config.toml
head_dim = 64
norm_place = "pre"
grad_clip = 1.0
Each number is 128 + 24 x the weight over its row's rms, rounded and kept within 0 to 255. Layers, rows and columns count from 0. Numbers have three digits each. The size before them is the row's rms in percent of the matrix's.

# layer 12 MLP up, 2048x512, rms 0.128, rows 519-573, columns 128-255
098:140134139164080139100128141121132128125139132115135136159137142101117192101103131145103129145075127102148153174127107091125102136122102119106115170111130112133151119127097140114113133141157148147149142139105176123150138109125137135128167144131161130119117111110117157118164127129171147111132118147150139120165122128108130138087090116144094113082130080124148166136152181126124163144148
096:127091112123130124139092151105104123130163098110117142165115082121129115122115116101113129079130142124108111139151137172135158097086155128135160136127157107144104134134127097130129130131098138125143121114113098120137141138134100127152134115134109158126122097132080088163114140157107166121115134129164137164078137123104107142097095123129125110095114125102143137123151145121140150129159
101:164188167129114156160123137151132122127118120114120078124118135148061137095128137127138175126125085139101121126148117117100155113150100174153143155118088086120130148138105104142125150146150114074117123161127123114154102133122092135145101104071105122101132145121111100148118136105071123092126112109154090105109116105123115101185160147122106157148115141167152151080133125124095132172132
099:163150128106129128092115110156112126120125108132093115101170110147139156157116098150160065182124158124138147114157130109137150124136133117180117155144136133118158104108144130151102128136141108152127131113114180099163148077154127169103130153131091126113136108118110154092096124088110138141106123145160141119093118130134159101112095134133132124097121119128089103191100139123136125124109
098:151130154140125141116139134148120067134120161092123157117158113122116121118174162159161131073152104174105119092118090137107114123172112146125061122115132109105103118127153055171108153081168136122132156093125113126146133109095192112131121161135133178107115126161147060117166182126100106136144141110127095152152144102153117139130137140146128106164119089109081115084123139134118105125100
102:123131114095124126141189118116161087117095094121129138134108127142141100117123096142127108138119116087130134129144134168108145145123152159153133130129079111168137153157142125088130172113119156149121105107126146096142129129132134136132137137128136099150130141108119119096166141084085102129120155163147145106088117073073130184125107147142081133139154125105075169117135093128112154140104
102:103136117128108142165093156146072123117149079127126104106153107138137134103164143120146148155070119152134154113130116137131142139153117161103151130117101121141136109101100161143154139148113156130154115102133171179150098100150126138118094129147121104154117138142120129107116139109145120150128142117086177138161128129140143164121133085136122164131120131116125165127121129138154152109088
097:153090142189088121135150112120119108094130107099155113147139137139156094131138153137127100141149089163125159128084174103125132125085098103165143133139144154070166139129122095163115122129093155137104119153139112148138150100096147125084109124144151144104121111121137147093146135117101135149132124134150131163143104098140081059149150115121130139124144132103191097141099119123166128088137
100:141133140111117160087106116136149103105127132154168114084113144100140131118150121104139145134129090151143127113149149142125121132085153144141101162142086187191139128130158145145122153151087134119136116124123139158137153100149128181148132141114111065172136122109106159129100095125109163183115129124095103112090144086124063143139112135177087071122139150127089157120129141160139136153121
100:164127112152162164128138116135133124186118143119137137116134135119177118103093129127101112171117112144104137117082177141137085129127085133125124126157103086129084101109102100103156150079109094184108129131129162162113181121128166129142189129120119141131153145142097156159101078171125158146118096108128128147107141142161129152141116127111109129131146143131118148157124138137149146122125
106:152170092079140084163099108164112128108135141123127124096133155152139111157113120138147131119093125103143126083070140132119152124111153122124117106175133143109131128161100135138141122193149115124109136098146140132137114102168118084139151134128125090120133173115138177141118114141109103111118129143137116126138119152119102129110141155104109150110102139148114123104116154132107132143114
095:164083157085096156160114147120112149108096119127164131106122111090116124137121153108149130137115163192121123095124131135176139142115151147175123117180137111139129087177098148107151100158140162120167124139124115137084112117130104085132129115105139192123138142145135183133129103138173125117117103125124107106168168120176073138167121152150113154132106140170127151159095110164089133106115
116:128141148112131079150122142133116112127143126116146123118153096143058105210153110120136117078139111081132096152169123129121133079115146124080131172128110106105164114121170133126131127133137142112119128148141114164119107162143144117118119133146135157136126135088123126111136119124144134181136114114101177134147138123145101092121075202157129117124129126129106107094173104118112116141124
103:128130147131091124186149150109138138128114110098130082113126125111173140097124140092134146184167150149100147104124091110118153167147117185112166099124157127087181124113124130146132065061153153120099124134149158105169081130124107115102112101150102126098084148118145154111135122091151112120136141141106155090158099151129088110079144144187093133139155120094153137105141155154125120185101
099:139154084132103117108105135094105146139135147138113132169105131113135143152180104133135169157157113129126131101134100128122150098083161159126119175127090133091156117138128101166116134163124130121114120152148169116159122106105124122125119127141118148124181102136113149152176136116147154118085115162105094135095115126133129117130202101127088134138137168136138137143131124129101114134143
100:175109142123128121127139159117090138155089128116112098120147143143127158140126152110160118190158103134120143125117134153147131125120121117110130107128172124084102093155156116146111117137122097135119110086114113144111121122129137124118173135139109121135119106088153134144135116162140126101105161100125068140132121134116121128153064110138136119168116146151113122087117127156124123149115
097:106130135109144117141150113130144092099140100184126132110131113122138149131163144118142121111152103156152094163113142111105095152098111159125116125110100139110131168139129081102149096169135146141143127109129159151160104141129160103093134114160118112121111135112105141108124124130074120124170152122140121127112145106160119085096112096087157182148169101099155140108076133137112175105113
100:107170136091111134098151124106182140124126132131102151197127106129152127149081107115143131196104127131131112168115094168100117126151094106143156137141102114154113123131109108149100168140120084158133155137157120173152112155090174098177167084166144125128119139136131081157132117150141074162124166129139115165118128144124172133179162123105151133144097083125147130128119175164133158107128
094:092112132118109116126121114146139100113129150161130136124149114109169105122072118127127135156161142156127128144134159099153149124124169101141111162141117185107176125105081145130147132183111173130135127096142129123119124187137103127155124081146161099125114099134155103135089075094152148151140177159156092125124133143109131122103153112110127111079152123145101100156148136107153127139114
099:085129140122102159134102118114096154111149191120150098148103122118103110111130097147158167115079108147130124140116135139126103077111123171125175091132103112105135160131092150127096147163148113132117118157148150147109127157135136177125083163136126108134140129105097079142090154147098133098100157136108130152116144137123081099102138145130095175118094096141078138125100139115104154130092
100:117106140177159095148137130194117138141093106121141125121135179125133131150143109129156169136140123125091137105087146149082124109119116157146091110130162162124127111124132113144118091100128092127098174100136144143116109137127120147147118153169136055111149117135157100134133144143137137128144116173113118110135111137107098127133109162163099097141143142123122120115171143128140101154133
103:170137114179163171133101106111151121137129137099152133114155097155136083110096143118169149153130159108125127117101133093108145141110148115116134136154122187112134134142117159183094124147115135103131145169140096181137099131148132121144105136133151125142103150185122136129134140152123110157075138109134100088162091084113128152089123092112080124167098135111112136130140120181101135118121
106:123162118148161126148140128075129146156125135129128143151157097122128086143166151100155121081117132134174109150127075126137154126103159140181100142136138093123164132104142173104166161110118183166160168140159114128118116169094116166135144114088086163131140138127177114155118132121120116115123117093104136137108173142154172161115129131142111133114162105143132177097126140123138152163151
100:174102177156149140144121144140132111110127162115094147093143111127123116101149139139125079078113139153170106100111174088122160161165110100156174101128127123111118107128125113151084132128166143146110150158130149121112132128125119104124170171099137113111169157144125123087125114114165158099146151125162130138168120148156152131100164134100129126094180136102107156137100148156147162132164
103:126112108115128178119124134129129111099163141113124092116117133168116118162138121155126114109150138114127159151116130135098142185092145127130142140068144173124140125098148153118139118145116143099164135128140142141156135043125116142105145119136106117100125112130142136082099100141128135145108161120177140115104057136109147173156113120112092110086143116144118137083115129112118109161117
102:141135142137136119149135107146124107139150144113113095129129090148163113164109138131134121152160086108141101110136124119140126090137103115134109109162177119106107108142085110116121120108119116129088146139158131154112131179123154150064182126124138129124175095165186136148101159114149156145166132151112119126160084136117095118106143164120067164098151106104163140174158150123092088116132
102:106158113137093177137124102140117122103118142115132161171111126105116159109129115166135075139157137146088131108104123125094178121096130167148122124107124118148124125108062076139144119114126149135130125169163115108115142129126129111145114114108121114104157149128133144143071111136137106160108118137168124089107092162120116160134090091128077103112086089080099147088121101142145138153080
101:123131103124141141142134123115098164094105142122142096162138106141104156106169110115147176105108093156159125101152093123114162126139127080099159115126115189123147139163096084111099126155136154180126134167108103120089146109118113136105144141159149110111097103115131157117154104121115095092119125097138130139191112138158123131147096153140122112159165166147149117121142136113115140119121
097:171143128163134147148127160169125130166117104132162145128158123152138134103117120113135115134169169129143129116145117080121178106077128145201108155123122096130117122108096124168152141118122125127134140150102152142152161082126165145150146109167180144084084178127147104124120131127094103125185167126099127127152132132090110127125129127165119117148136127112093125114162119112118162158134
102:117168144143094144148146103119109148102147151085144130160107127112113092148140131089181141128133115094115157139117156138169135132136129093154151143152167128090167116142123130147130098098123143115148123109114117112163092119129102114109129134088096084106158111118070149069188091132111145121109126143123130107115157088135123117121109159140126140136114150164134117130153130084120164162095
102:106094123151168144103174111102162148071120132113135126158123123132101125150202144143138143039126141147120105121141108133119134102126155149093126111157139145112126107122117142079122151126134147126113113134084092128127137123130133196155108137143139133121122110126161100162122144110126157107164130128133138122118125104118138099144135140165131101104155153113175148128131112175130120088151
099:108108120095106138124107133120180107136117121125157122107156126116100146138113099176110140106156100170129123112112163118158130110101154098131122114112105137108105071125107139126128098120112114133149153133146106112096162152119144122132124200118128151163126110087124090120118166125145113152135128129119097119175171138121110135093154119109137113121102143153084074157108146117145122124102
101:140160087165151142146180147137136124087129159167090156112115124156085120145129128125123159153094145162113131181141099138121168117130144157144142113136092082129111145141133129091132139141143113135114131131125111132085122138098138164104137178136113157164171121130092128144169112140142094068107142124154113134162108131097139111119159099100151094147081083126103120120145137154150153130102
097:142100150079148090111130085102126108124181131119135125123176145160107151171141125138138123116126130077156155111113117124138122091172128149121126128119144131092166136123096111118136127120152097161078149098124143154152138162176130114116125129099135102123131106169102145164160159124135130167129099121128117137134129144086153135142101113154085115128127118112157117119099138157143168138157
099:136151144109120125106124129122134112157114119149102115112149111108104120140090161111135096140156123149120149115106129116119125104106171137116125148097148115142110113143091137139118171150191146118128103127121124126118123138164128124129141137117139151113135133094110109142134117196071102107094142131130093131173106087165135170101157147159157133121162126128121127125119131113126131119101
100:122150135138118131137162106113117102136133180122149073114092087135168175136145114135098065125124111149153147147127115147107113137102138115099125160128103164140125094136105105121142121153146112122107107188130139139154150097140131145142114174126073098186123136142162125139110112128128125141091127144125138165112126123120120128138129111096113113145122147149124149152173142097120147144149
097:123097118133116140129180116123107131102131139111126132133155110066111128143121131075136143123115125157092123122108087110150155131133182136106152112143128150104110107143156116105105132092112173102126129153141166149114136118053116161155095157133166114155129127167159136103103144135135093104116094108125120104127121144159104088141168161115140121078146163146117088136131113144122102117117
094:120117132102093116147119132096152144084178146123115101129121113163104106116127145179152073100129118152166097180144152095173106143098117127133158095152123114144126150130151100154158091101141151133141151127153101084121126135158116116111116096154100135083099143110120136112157113120133144114075116099146116117110152140105106154143156169132117146069135091144067107118124116092132095117156
103:115108135068133139084103165093101136152123119131160128130125106138133128141089133141131166153111120162150121127131120144124115137079134088101117107122124111124119102168101128149109151093149096153070131125129104147145103152154138154096120101132148120137110122125109125082131133136153122133113108157110107152135131123162138104105146111092135115135115106147061128146151223081124161098133
101:153106117110131151146113128084067109115128116140089109130186125168131096129090112075097095123132116129121139126149120113132094146136088086114131095147152131136146160101135157131148127172064078163115173104164095111129100141103149134155117122117125178185136110162086129174139092105152133162090094122186149173107131120141128114136125130159131099148180140114145140076153106114165118100128
101:144142171148130121107140153114113145111116113077146116129159134162118132116091150100152136132127115098134135105156123129101150095101101134144128137154115126125104114133132113152131118132127125169124141069109122136138132145123143123162130083105119128098130131159124102129089145113131145117135105152159099163105104112127126135159104154152134129207128191138081129103124127128113135107131
100:118139104142130136172109081092145085145148120099132094094121092151123118109122109127141159117154102142123168142137122086135098143126144135089124117115152099109114154113128175096144150119123182090194129120149123143130140130116082110132137135090142115118131106093199091151141118128121119137101141109106101120138116129110137159082117100109128098121083133162107094110101181127143164146117
105:102166154151083121149136133171159129140127129128131121164115126204141134176151153133140115124120124105111157159152102139154109113137120142160132141104108073132105149127128101135102148144148143147104102119121112125145136143154156194097124093147114137144123056107157141157141170120152133157123100109145110163108158100167111148158161105130121126171154146134102134143146094121125093114172
101:145103126142146154139132112179133143130164120127139125121128124177108100152126101158114069161132170148163108098099122135142173155127121106164124083162120138114124149137146149098163144171125091101093123140108153122139120163141111121114134108142170142151144105118121106136128121141163127120100150114097114170126107126154145152137095093098143169162127119099133124098139108092155113142104
100:151148147138104131131082159097138162166113137134113153199104110129147151140088140118145163095131122141168093142119120074088144146150108128133100136162138134146099135118149073136142145142138113122116147107121115121119121164097167135120077150132123119152160097153087144147152128106141110064116125146125135136096137136088084125144147112110145139182148122131126092185136115077107102177118
097:078136152136116125140142126125136120084108144140131127120104142144118132120162153172115153154153154097115136101100110079086133103130117074118137130118127139133128137132087136161134085114161108103078116118126129123108120169140152103137118164093134106103165130129098176110163112157141148124154119110124132153119139137127106169094133107158128130117167121168151122120129126133117121119154
098:187171155125160154142107141109152080115102165166126145115115145090127117120128084114141121163139143112115147069140154163147130117126122135137109110111149181165161120103135143179145138098121138085108148090116118131155141092148126165114114148140150162147155125108086127160118169102152148138129112130104124136134145173152170120126150111103139104124161140116123122145114097130105154100108
103:110088135127120092135130087134170137127111151146093118110171137123155151105127147113154139177120124111152100104142116145115200075120089106071107130137120149121127130129095095145102133143117083134132151108130146147113146145122137098131127115143121182131139096128067119107090127078103088113134138151170113136169154110161131107114133077110129175130173117146102106086135140149119161081124
103:139138123165135104122147150110114120123116143111124155157130148132123130107124138145113139086143134137115092135088123169159144127112055085136123099106105094137107087094146120119116168095095131175082118183133132097128121184114100098122100158051123144119094129122192143126106134144116100152123142099173112112146127152083146148144117102127107108139172129114139156125131081111185126098157
102:097134154148112093087142114116154139111081101163142114142157116105144100107108131144106105114108155168135203165143130106135127156115164139161097155104132129104132108108125124088136140126135153113116195090172124104169114135105122151112132140153110106126126078132129149115098118131124068135127159150153150088144111116093114089136157082145121141154133129127153149065097125167111139138130
098:142098146136134142110126153141098098172184104171121114123106161146112141113137143126137124139070117149128127076122154058156107113161134126113124122162108126121133121081151107123149153102111162088112111151125129112134100096104099130171156142106165122174151096102116114150119102130138096155142076137126110095099126128080098110128098144130133157135157110156102153130128098146112162098179
099:130154150154125159151131117093149139119104159069128190137082081133130146143112154159118127147118088103127108128148130108108152127133101091104124121116122140140136141111123140141140107096136131119140136125124163139101111136142113142127088115098141144108087133130110128101119144123163122136114137115109134120132124114123124115085160132131097143131109106098141143125114134140120117131150
103:139117130097126087151115151095153098136122153146151121129135135133115153122094173120123127132164105095121084132108103086107154097112100105162157078156112129124129123134084114173111099159153142107087134174166171127137164136152103112084096120110092127113157147160147139112169125109128095169135115128195108174144098169134139105162140139140123091113074136162118095188066137089128144118144
094:147171111129094101076133126120112136114137103168116135112120140151138136156149147109137124093072121109177156156097079130145096165147139127174158144145131100116107136090103130168109100088098112080136128118127160118109119107152163166124148138097114089155116146143137142143137164117148104189095166140124092124118114115159115105112133150123127110133136114131136103146132104117110144122125
104:133160164116123116162134114176171115105148102122082163137143162145150148117144102145141156093147135122123111139102128095133153118137149095095157099110180116113146127134063093118164126123113109100138108146122116198118105142122106146144155161089120166119120117134136158106110129148119111139152148128125139109128122111096152142127143158111160112167142123100086117148079131078140140173136
# layer 12 MLP down (transposed), 2048x512, rms 0.0693, rows 519-572, columns 128-255
095:106118092129110139137146142113171098076137163090168117135110107116111101142142142125137160118113113129139116105122081115117103116080142144201150120091123113137120162128129148143100130112164146135095124129138140121086136124147108079101143162159177131139107114142147121089125101103123171129137113094093156129167142130130114105104106133117143167115105116096157091118127117125143125152131
093:138144150172118123106158086137156072111112140151119161121092185136149118145151143092129127153131152115136126123122099141110148100131148154128132112110136095175139126103159112110162112141127175122136135114137110123158102145098124169139112096136120122121151110145155132123128152133124167126116176124130176131163108118147105136139141119108112157104124140122102114145107119106107130127136
100:146138139122160094108167123102149174097117171121109147155167155125129142102108156122156120095128143107123153104123119166135133151150118161157087104113146111119115100102133154098097090103135113136129107169152105123120128125127142144155115152123137140124120121163129152143122132112133097104099133172142148078172143101125148118131109140098177115137133108134089131168086099150108086124088
099:130123107110167110129145126132123159100083118113140142111136145115135128181063101146113099122085113107111133138137106113155090093148167064163120111114135096150125128113130134171143131146138151140115125083113123157116114123127143140155114109097116145111086117114134104123135058133107144142094089105118142144139128133125113111102135161081157151128101128143107126160137111118131122116122
103:099124190123155135148134144142114093108171138147122139152114161125131110142069159087130139162132113159115153101126126119147131146152139120172089108149145125161166188118151115130111142193082136141164144096181161125127162125115149174157096109150176165134119162144131117152087112072120068163148105150116137124110153123143165127147094152136119099120134100146125112164156153161119144110130
102:163096130174134144148106131137122138100094141139102203131174138081062134113144099155099179104140106122086111125135113165111119091156145128184149155070129140142113134165105133129155114137136087155127148150124103123134180115102081130138106170122135172111150127120150133132127117157132141137091116108141102122126149120110141112123160112157137083169124122133120142145150144153128102121107
103:155131108125129068128115130123095142139107162080094120108118131121097140150130144141114170096096145185105124141167134097099158116104110132105129119145114111102110104092203162142115116149083153131086141163140093090079116116093129140148146150134149129126099149115127156132119167116068120134099087116100140135132128107127147123132168108135116168136112147118094162074160130111135167105101
095:130138138132158109134109088136186114154134124125113148124107125126136158116092130087111145141135142146124146159161152142128115147130114113135115114165139103067107141130125105138154148116133121108125143124075131114119116131140097162104123145158130105164109125121133139168137094103110142072107118110121162056125110145145164161125111162167124126125114151153151130146121133104106076104161
100:154116108145166110133105114152193089134126112136113131117148128185122105128135148173102130163119096137123125143112149103118126125142105137105098071133173135135118094145141145116135118141142118137133131104140120133157132107119133115131143143160122141139169132130175129138114111138127131156135196101150103178129120106106143167168116166147169149146104119128110123120122140151118164138145
101:130081163130137142122137120144163105117111168143149124117133194148175131149163088130089102167110129171162118140180142127124106131121155120178132109122140165127105154082167085091178138137195123100118108116110149135102120144136130129157160125135132150099181127160144105125152119128115140102135129145112152099111154083114070131193124138162140138125134115084083156117129138117116103077175
097:114131143106171140107105119130109126112122101090129103144120150140127128178129144104118131161175192140156133100142101091132117107107112098174156145090121109132136137132161079109144128149103124137094151160116119156157104141132112095119137163147116106089121161134126163152160122137103094102135125130122121090139119138091119149135148148133129109093124137142160112144100097139086142123105
090:140158100150116119142133142120119090173111132119096158128161127107086142122156133160089139144114090123124094129137095089094109126099160152205106099144122090189137150144138156154146112133111138139134127136118147135145143116134151138122137128143107156113146148126132148121113151108156113118098158107175139143070063101138146122095137102103149139118136130157082123166086128196137175132157
157:148133104120128206105145118099150160134079148127124116144083160144178149045086148107090154191132171157153133138110157113146139124153124130210136089121144131164097136153114128140146132148109124130151117102142133118138151095099105128147123151117138089128115159156117129157109145135129130094118142136137097132109134100129173137133173084122139104142114119131140171168098165137163153116143
102:143126120129134153131085124096113133139134103129140118131122122136126158106113154129087108142136144165146144143105182117180171158148126120130115116108080091138146097153104100105097135152141159109132140137124081105126178137130110112170150073141170081145108126137099139145097099113119141164100105124120146125070154111099143093159141124098154123140131121107118134123096118163144112104118
099:166105136178158199126141101152137120153151080123104135162148145131123110119118166101175117115134102134136086134103118117127123098168153126098092160112107156100180110155109132087108175122143142135126120141132114174127134137128104151172094139126125166146125134164118092115094120116120099105110109128128128146110085151131077140132115119101134123150169116101095142151104118092153129137138
096:123163112118136153160108087136123117170135154121107099172152118114088102134118077109138176144102141119149118142124122084105134133105131141148179127126138088105118131163132106108134125161123129140139163119078165111119113120126124141084121076133113102145144127152110138126117137123137144114136123146113112126139091099135117162129094148083194120095109175101140168152112104142110112119101
097:119107113093152140109135112119116152117145162139103109098171131102101090141152107152139178114092130105134145127102158135143089133134108160106113132141127086129152095147161114112159133102113110112163099147132142177099061101155173162140141104116151089076111150153123059145138128149077130111153101133104145120134113097125111084170169116114148110116099135114131138138160154083163145111091
096:170115127105159126131124156145117146157149092157142122161110165120141147145111056182107172113132124161171090116149123145119118125195146135123124119141131076128110132081109107159150097112115119118099128127138105146103111096164138131116120129117130132131074156082128113128094134117090105165124133173096131131138138131136122174127171072102126123133124133138158128140109152140082168150125
093:085102163135131087148164143162174126141113104156109143126130130138092158077113136168122154167123083162128114096178144134103114142118146114106142118118091089108120134134100131118125158105106124106153100091149115084120134146126140088157138115138139120118146123160165198101139128138134114149151075129142078140130084070166109154075086117165116132177125113135136098117120134110131121109127
099:150147143114118165097110157204137119114158134131153154136122119120109101107162171146090145129114129132113176112120151120136090103139147105076108152092120142154139132110140146150129111082135147192131078134156102176157132114092131106102140118148119160152178176149131131128161128169154099126105131101182145145130120134163116120118117098103157103150090117123115094112112163146089101121131
100:117106137132150092137146091106153120158114130136105138139131154124120132062096111116120112111160092127115110141116102083164168136148144139083129131106106103070108096101103115140102135108136103123079137082137102125115088106133139135094102151120113105090148099088131169168126129092124123140165120156137140127139125099103114118108123122133097113162189135149116081151105106174140165068122
107:077132072139136135092139109122133113171175106127156147117124155117078142111089182093118121149141112143187147128138146135149140128115130142154136106131142173164155152163131114158118136118143151169115195186137102119124132057150096167126152104159120120141160120163099112131124124134107095126153051119151137129111120133146113103125081170132087116142135110152125086119128156178165142156113
103:108170148136136131136165134068109131152156116121135125133112134146109134116161159096087081181140103135127107166136121118116119119104108142115114099127152119079116129168142109190110132154142160143136114123204115157076132129119163105177126157126141122120098079131142149156164124152145142098105123130107147120170129155132114140106147139101099134136129122176149086092107104138126152101147
106:134147156113127124100088124121147125113128101124117166125111109130132146155168199124107115127100095101116141073119135152128129152143130129124098118086139116145112164156096137091131136119122151148129107156125113143159123152126152119161147123149162129127146146169092144181172142090171146116130154128124137113148173135117142132166131141133119154126113121112121152169126144116099071155124
102:169146120111123105172107147149147149158081130119155149128118151126135108121117108133126111109150124119111120147106158121192119122127136142123151097115116102100162099182166136106131121149087116123144129145169113097122125118120132123144130142172118124098119129144133101135117120104159140115108183161158113082157148151123124092119125132164151134134106155146149133130120128117138154129161
096:132121136134122089158114116145124136106124144086072138140138127159107100149161121127188136141138138144112164093158154099127156138165137138115115116112102158126164097091139153096130137143117134142092120135136083117152131168120163134129101144132113172121124110098125149102100119132159120144087116138111117133126118167146123111135087104125120146142149113144116114102106118132122144101143
103:121112140132089118085134153120128153137125120136171124141058139094153170142154109148132122096119117118144100136146142121153116094167104127169119139117131148137140137123165182135130114127147121166155195137111140141141128167135147134149167126129170121054092102140112130147129105141137158137169095146140159113139124126084146120109128075149142136113140144110158109115121126160122126117130
100:122075112092123092079125160129158194131132117119137129133113134095134130084142084113124132138159111138140119166150116045116147133160143123133093154111137160138147120148157120104112122122125126136110131097220133124123143170166146147113122141139141126089120136126162151149105122137135136141115105187138122098090107081113123173082119123120139095101131130115149151150110168131127156115145
094:155120136143145134116128133136114129193108116106143089126110118138142106164140148156098113125099109136159129153085124149107088082163128108234132103140120144116137104151127143139104159128121112142155144085140122156143125156176101123115123171148118144109096165151103123150099123134128170168107126150113157126154113184128137143130119111133101140161106089133135105136153127119114089133109
093:142119075124118123127138099173128109104085119123132105126133099121161098149122124126157136161112105147125122129120120121128108124118100188165155132165082139097139158138131096148111129125121136107102118164131094118157153168120098188145096142124122114156105171122153107122100148137093137127115110088098126127110146103169151122111157153176082140134122156127147152103155170163122147096128
101:077091149128052165133106150174138137145171138120109144124126173115126149147149101115123157129089121188192131114120134141151147123119125136098120115107135116148110107144133128154132117126137123145110153104109111165162123137115156129132138139152132147142130192113133140100086121137109117098147110138131110144154137116142138099107091131093103099109146120124094124114132090097157142138115
095:141142122148114121113094149101143110113102138129138106127129144093079159131126127178131095144132116170138142105089135164147128142117105107091109146137161161158141104132087104143125130126154116098125128133138145164174133137124147091131152138143129127138163107131121120083121107079132136126143126156133126123104144139099134114157125142156156107134095127155116129153112109132134116156135
101:113129148097131132092104125113133128074111150093149179115143122121140122132108100122148158144133159122112124147130132097125156142174111129078086059130150121131128145086136108156129110129121118132093194106075134132145142085125104096148135113101110132105132136113153113127107205140129109082120126119124170136119143127117105110059113138097090118102150123110155090131125124100162125129163
094:119092153124137100098156132155136117110071121162165106106146123152125121130111091178128115121088075107082127089122141070167140183153069134058126138095093142144133137131116120110114096097117142106112177104142098094119115070137123170138134145136108075163140168113128154199143123126151095146115135168105124108110135122158133117119129098112118075142111135091133110109123093132134164155171
107:151130083150141178131148127071090164159170088128137109140141145122104165159136142164147095125118133156091122169138142104154088105138153099099145111128120075102118129135091142134137114103115146089135100156121106139147116058143078136130111151116160136135124108144130091157122145124099104131103147119131130105144138127124135136103111126127126152117102108121150134166133104130088119148136
102:156120090102135141099080103096133098120153125130145113157143116093104126146141132128149153138152150135131147083104159131091166151104124124090168147101081132131118141109129139106133127113137137148184125115120168150106132139128159157157131122129128109133108128147123096100133205101130155117135129067090121130122110147148151124134164088154195078113126112165123129128114142156135152107127
102:108141097156169150123107140152109152102147137114126163092159165148152113145106127118134127141172143139119167146146127146108149126081167087054126074117154141124129140159139101091081156111119126128117144090131123132112126129150165110118110145160094110098120132128116177150146111091117125112178162115122121074098096133107128094102135144112162146155104114095097132131160165127125153088147
095:109131152118108097109124131107090146114133127141137122121113151085128118161063104132136139106123131138110129119119102167154119101136130174152157101134120158138139097146171132147133125136132091132132181150102082127111134125122105129113119103116168106123142145104111182116151121172130134114107091135110068115134095065098148163151148145110117150148174172119139115125142083167114101135106
106:143154147160161121160160138129156141086148149143113101111156159131115127187068093131128153137131132132131139130126088144123168124154128127122122118157106159095096114147089081114113126081196160139127135124153131123091130163156094120094125127177152122105163149147073154082114150102115142116123036137105129150146164136145115120147107151110150158101108090165115183155094141088116107142134
100:139166107130163167115070156119107135127125141166139127102161152127184117118114129126128119159122114137174150154117156131127193123096130075099129091140133131096171139160102122107159121089102104181124141152125106139119134110137137169184124088122105139103072135135147091123139151135123129117149114130084141080180164128151132100146134148106113140151136057099128147068131107143145173112105
104:130144148130075152101170161096141139135137152129119156098090131153103086106110143111159149153117061139075149136138150113148149135118175140088131124089112120129147118154133126121124145093126125160101168137153125162122110069181135134129128100154123113114150102111117112107129155160147177132132115130111104079126135139117130136140106127123147107154100151118121131164142117164164159152150
093:120121190163171117143082111139122131151118145111130139142125084136156141103103110152157130128090108149135088139102103111126110157124159138110115160132109103146102173120120140151135149122135146139146086130151142134085161149115102130136122095114136104143126125139125118133150161117125108166126104148136090136118113160139145133166158121116148144168118153131146185142119063152156143118161
107:142141046096134176144156167127134134198112109106144173128126128148130127088144143157135133118129101145108135101146123124148125135149148131144091128131093133172074092143128140105139121141120132154160126141133124117159135085111135114112131109137096150126146102139086126144117172115147110134185130109097168108171141127140118115127116141133169130155088149163151162171150137190112095111120
103:147139134119128156110132132150110104120128120150125073130138149134137102154077144122136112144108138096117125131072122125141130148095113120102139098154104144141110097114144088042147125133145102127129159139099141155131098099143147164136133182131158123169133184131149120158140147106148127107097119179135131167131113153171187130131142117120124161134123091088088122129123096123122128108132
103:192125101106115149090140147084088136176157119133100143115102138144153149144151142123139128176119162121120123141084084157120120111149133175103094116091075114197141135147140149173095132090113113176096158133108108140130129181144145117139140160150127149142146137110109125119098088116129135135133123158146142122089146142122167129154122126154131141099109120142138179103161148128099139140110
089:151170135132130155148112157105110123122126159162094138111112125091109118183094133115103152142114114146124082089097142102116148155130134162129152120130117142119152175112142100106140119086145123116113088098116147161089141094129097142086140111140126129109113108128079106101096126153088072114104083140134121108109135182162159134175134130161125156111147088141147117079133116110114121141125
100:123125149155093183100134130130144091108164132136124165094141092113099159124157140162142091144153142105111176102133112173147173148127132160173131111116128129132140121146168079197114164097142140157129126123160152154135138129096116121171130155129143145116144175107161146136114109112162122130155118148085143086090144109151129166108151143125109097130121141114146129142139103114120115147134
100:146142098127133149122135112141162137143168108192090149123112127147102132153152127155157090178094165117167166173132150137140143099096165141040091114102151123112125134099151158178131151155138093154056106148114132117148109154130155109143096112104128099110114123154089110132160104113127083119160118146122160119130112142111138147112147122114116122102138131124133106187108125122125123122072
102:149140130062142122125126089109125147171132170098133093155117132154106147128139126135104149098139135148139157106144126131144144095136139105092139125141119119137125134172110145104128150119111111124141164153125103105161116113132165116132109125144119105157122104103118111152088127114152186139135106169119126162137144130126146149170188148167100145148111141150144123116169167139146150115162
099:123121145107093166137131102125137151131175112124090177144143100131121147119103115143100121101095147119151110185150101145188135109130109110168104102141093113145119106145150157120169113168158099137133118140106148106096153114153123139137144073135133103118136159123097104112140131137145137100146160165105121127138121155136101106146165154099086127107133123103150134144116105140166126143118
098:100144141118176145111110139134121153127143140088167121096155137118131181125111089138140126109141115118087148129127164099095144171098111122068147181116166124119154127146121125088129128118118151116138120120106115137134152163155093132106125116129130113112089127099156118086103161157129164110129110114171103130114119141161091159147136169179125087087109168130113148138160130129125126122110
100:119143133115098106128096151103147101168143142149121145135105135118153119135116138137111116136131102136158121162126134129132107125131106119120147129140157144161144108132149119102140112108125137162140123147066157134137109139153099074139138112133128172079121152106136151184131185147154113091091075120127139127126108146098127163124109119113104148098130140160156139095155138122144156136081
097:132140117142166073165133147136146127094140118147133146137136171138117110122111144121173153119152132107093139131139151144143153144170112121168142129158104155125107129132130136162104115157156134120092118128090161090109144145119159098118136127137175132124090155148134134156117075101125141111084180110100137134141135122115108146141038180142148127097116138160122095128127130131147107108062
094:156146131186137110099137173106154153123121180153070146125137127150113104134134118139101185122105081107145142114124101135129158157138104111119138177115102137110110139163128099133099164137136143072153126178122101108129131131140124078131100151151170125070152093148101126115104112134138061067139163104168119118122120156097158153127128082134163123138127081088133146122117144114123095133150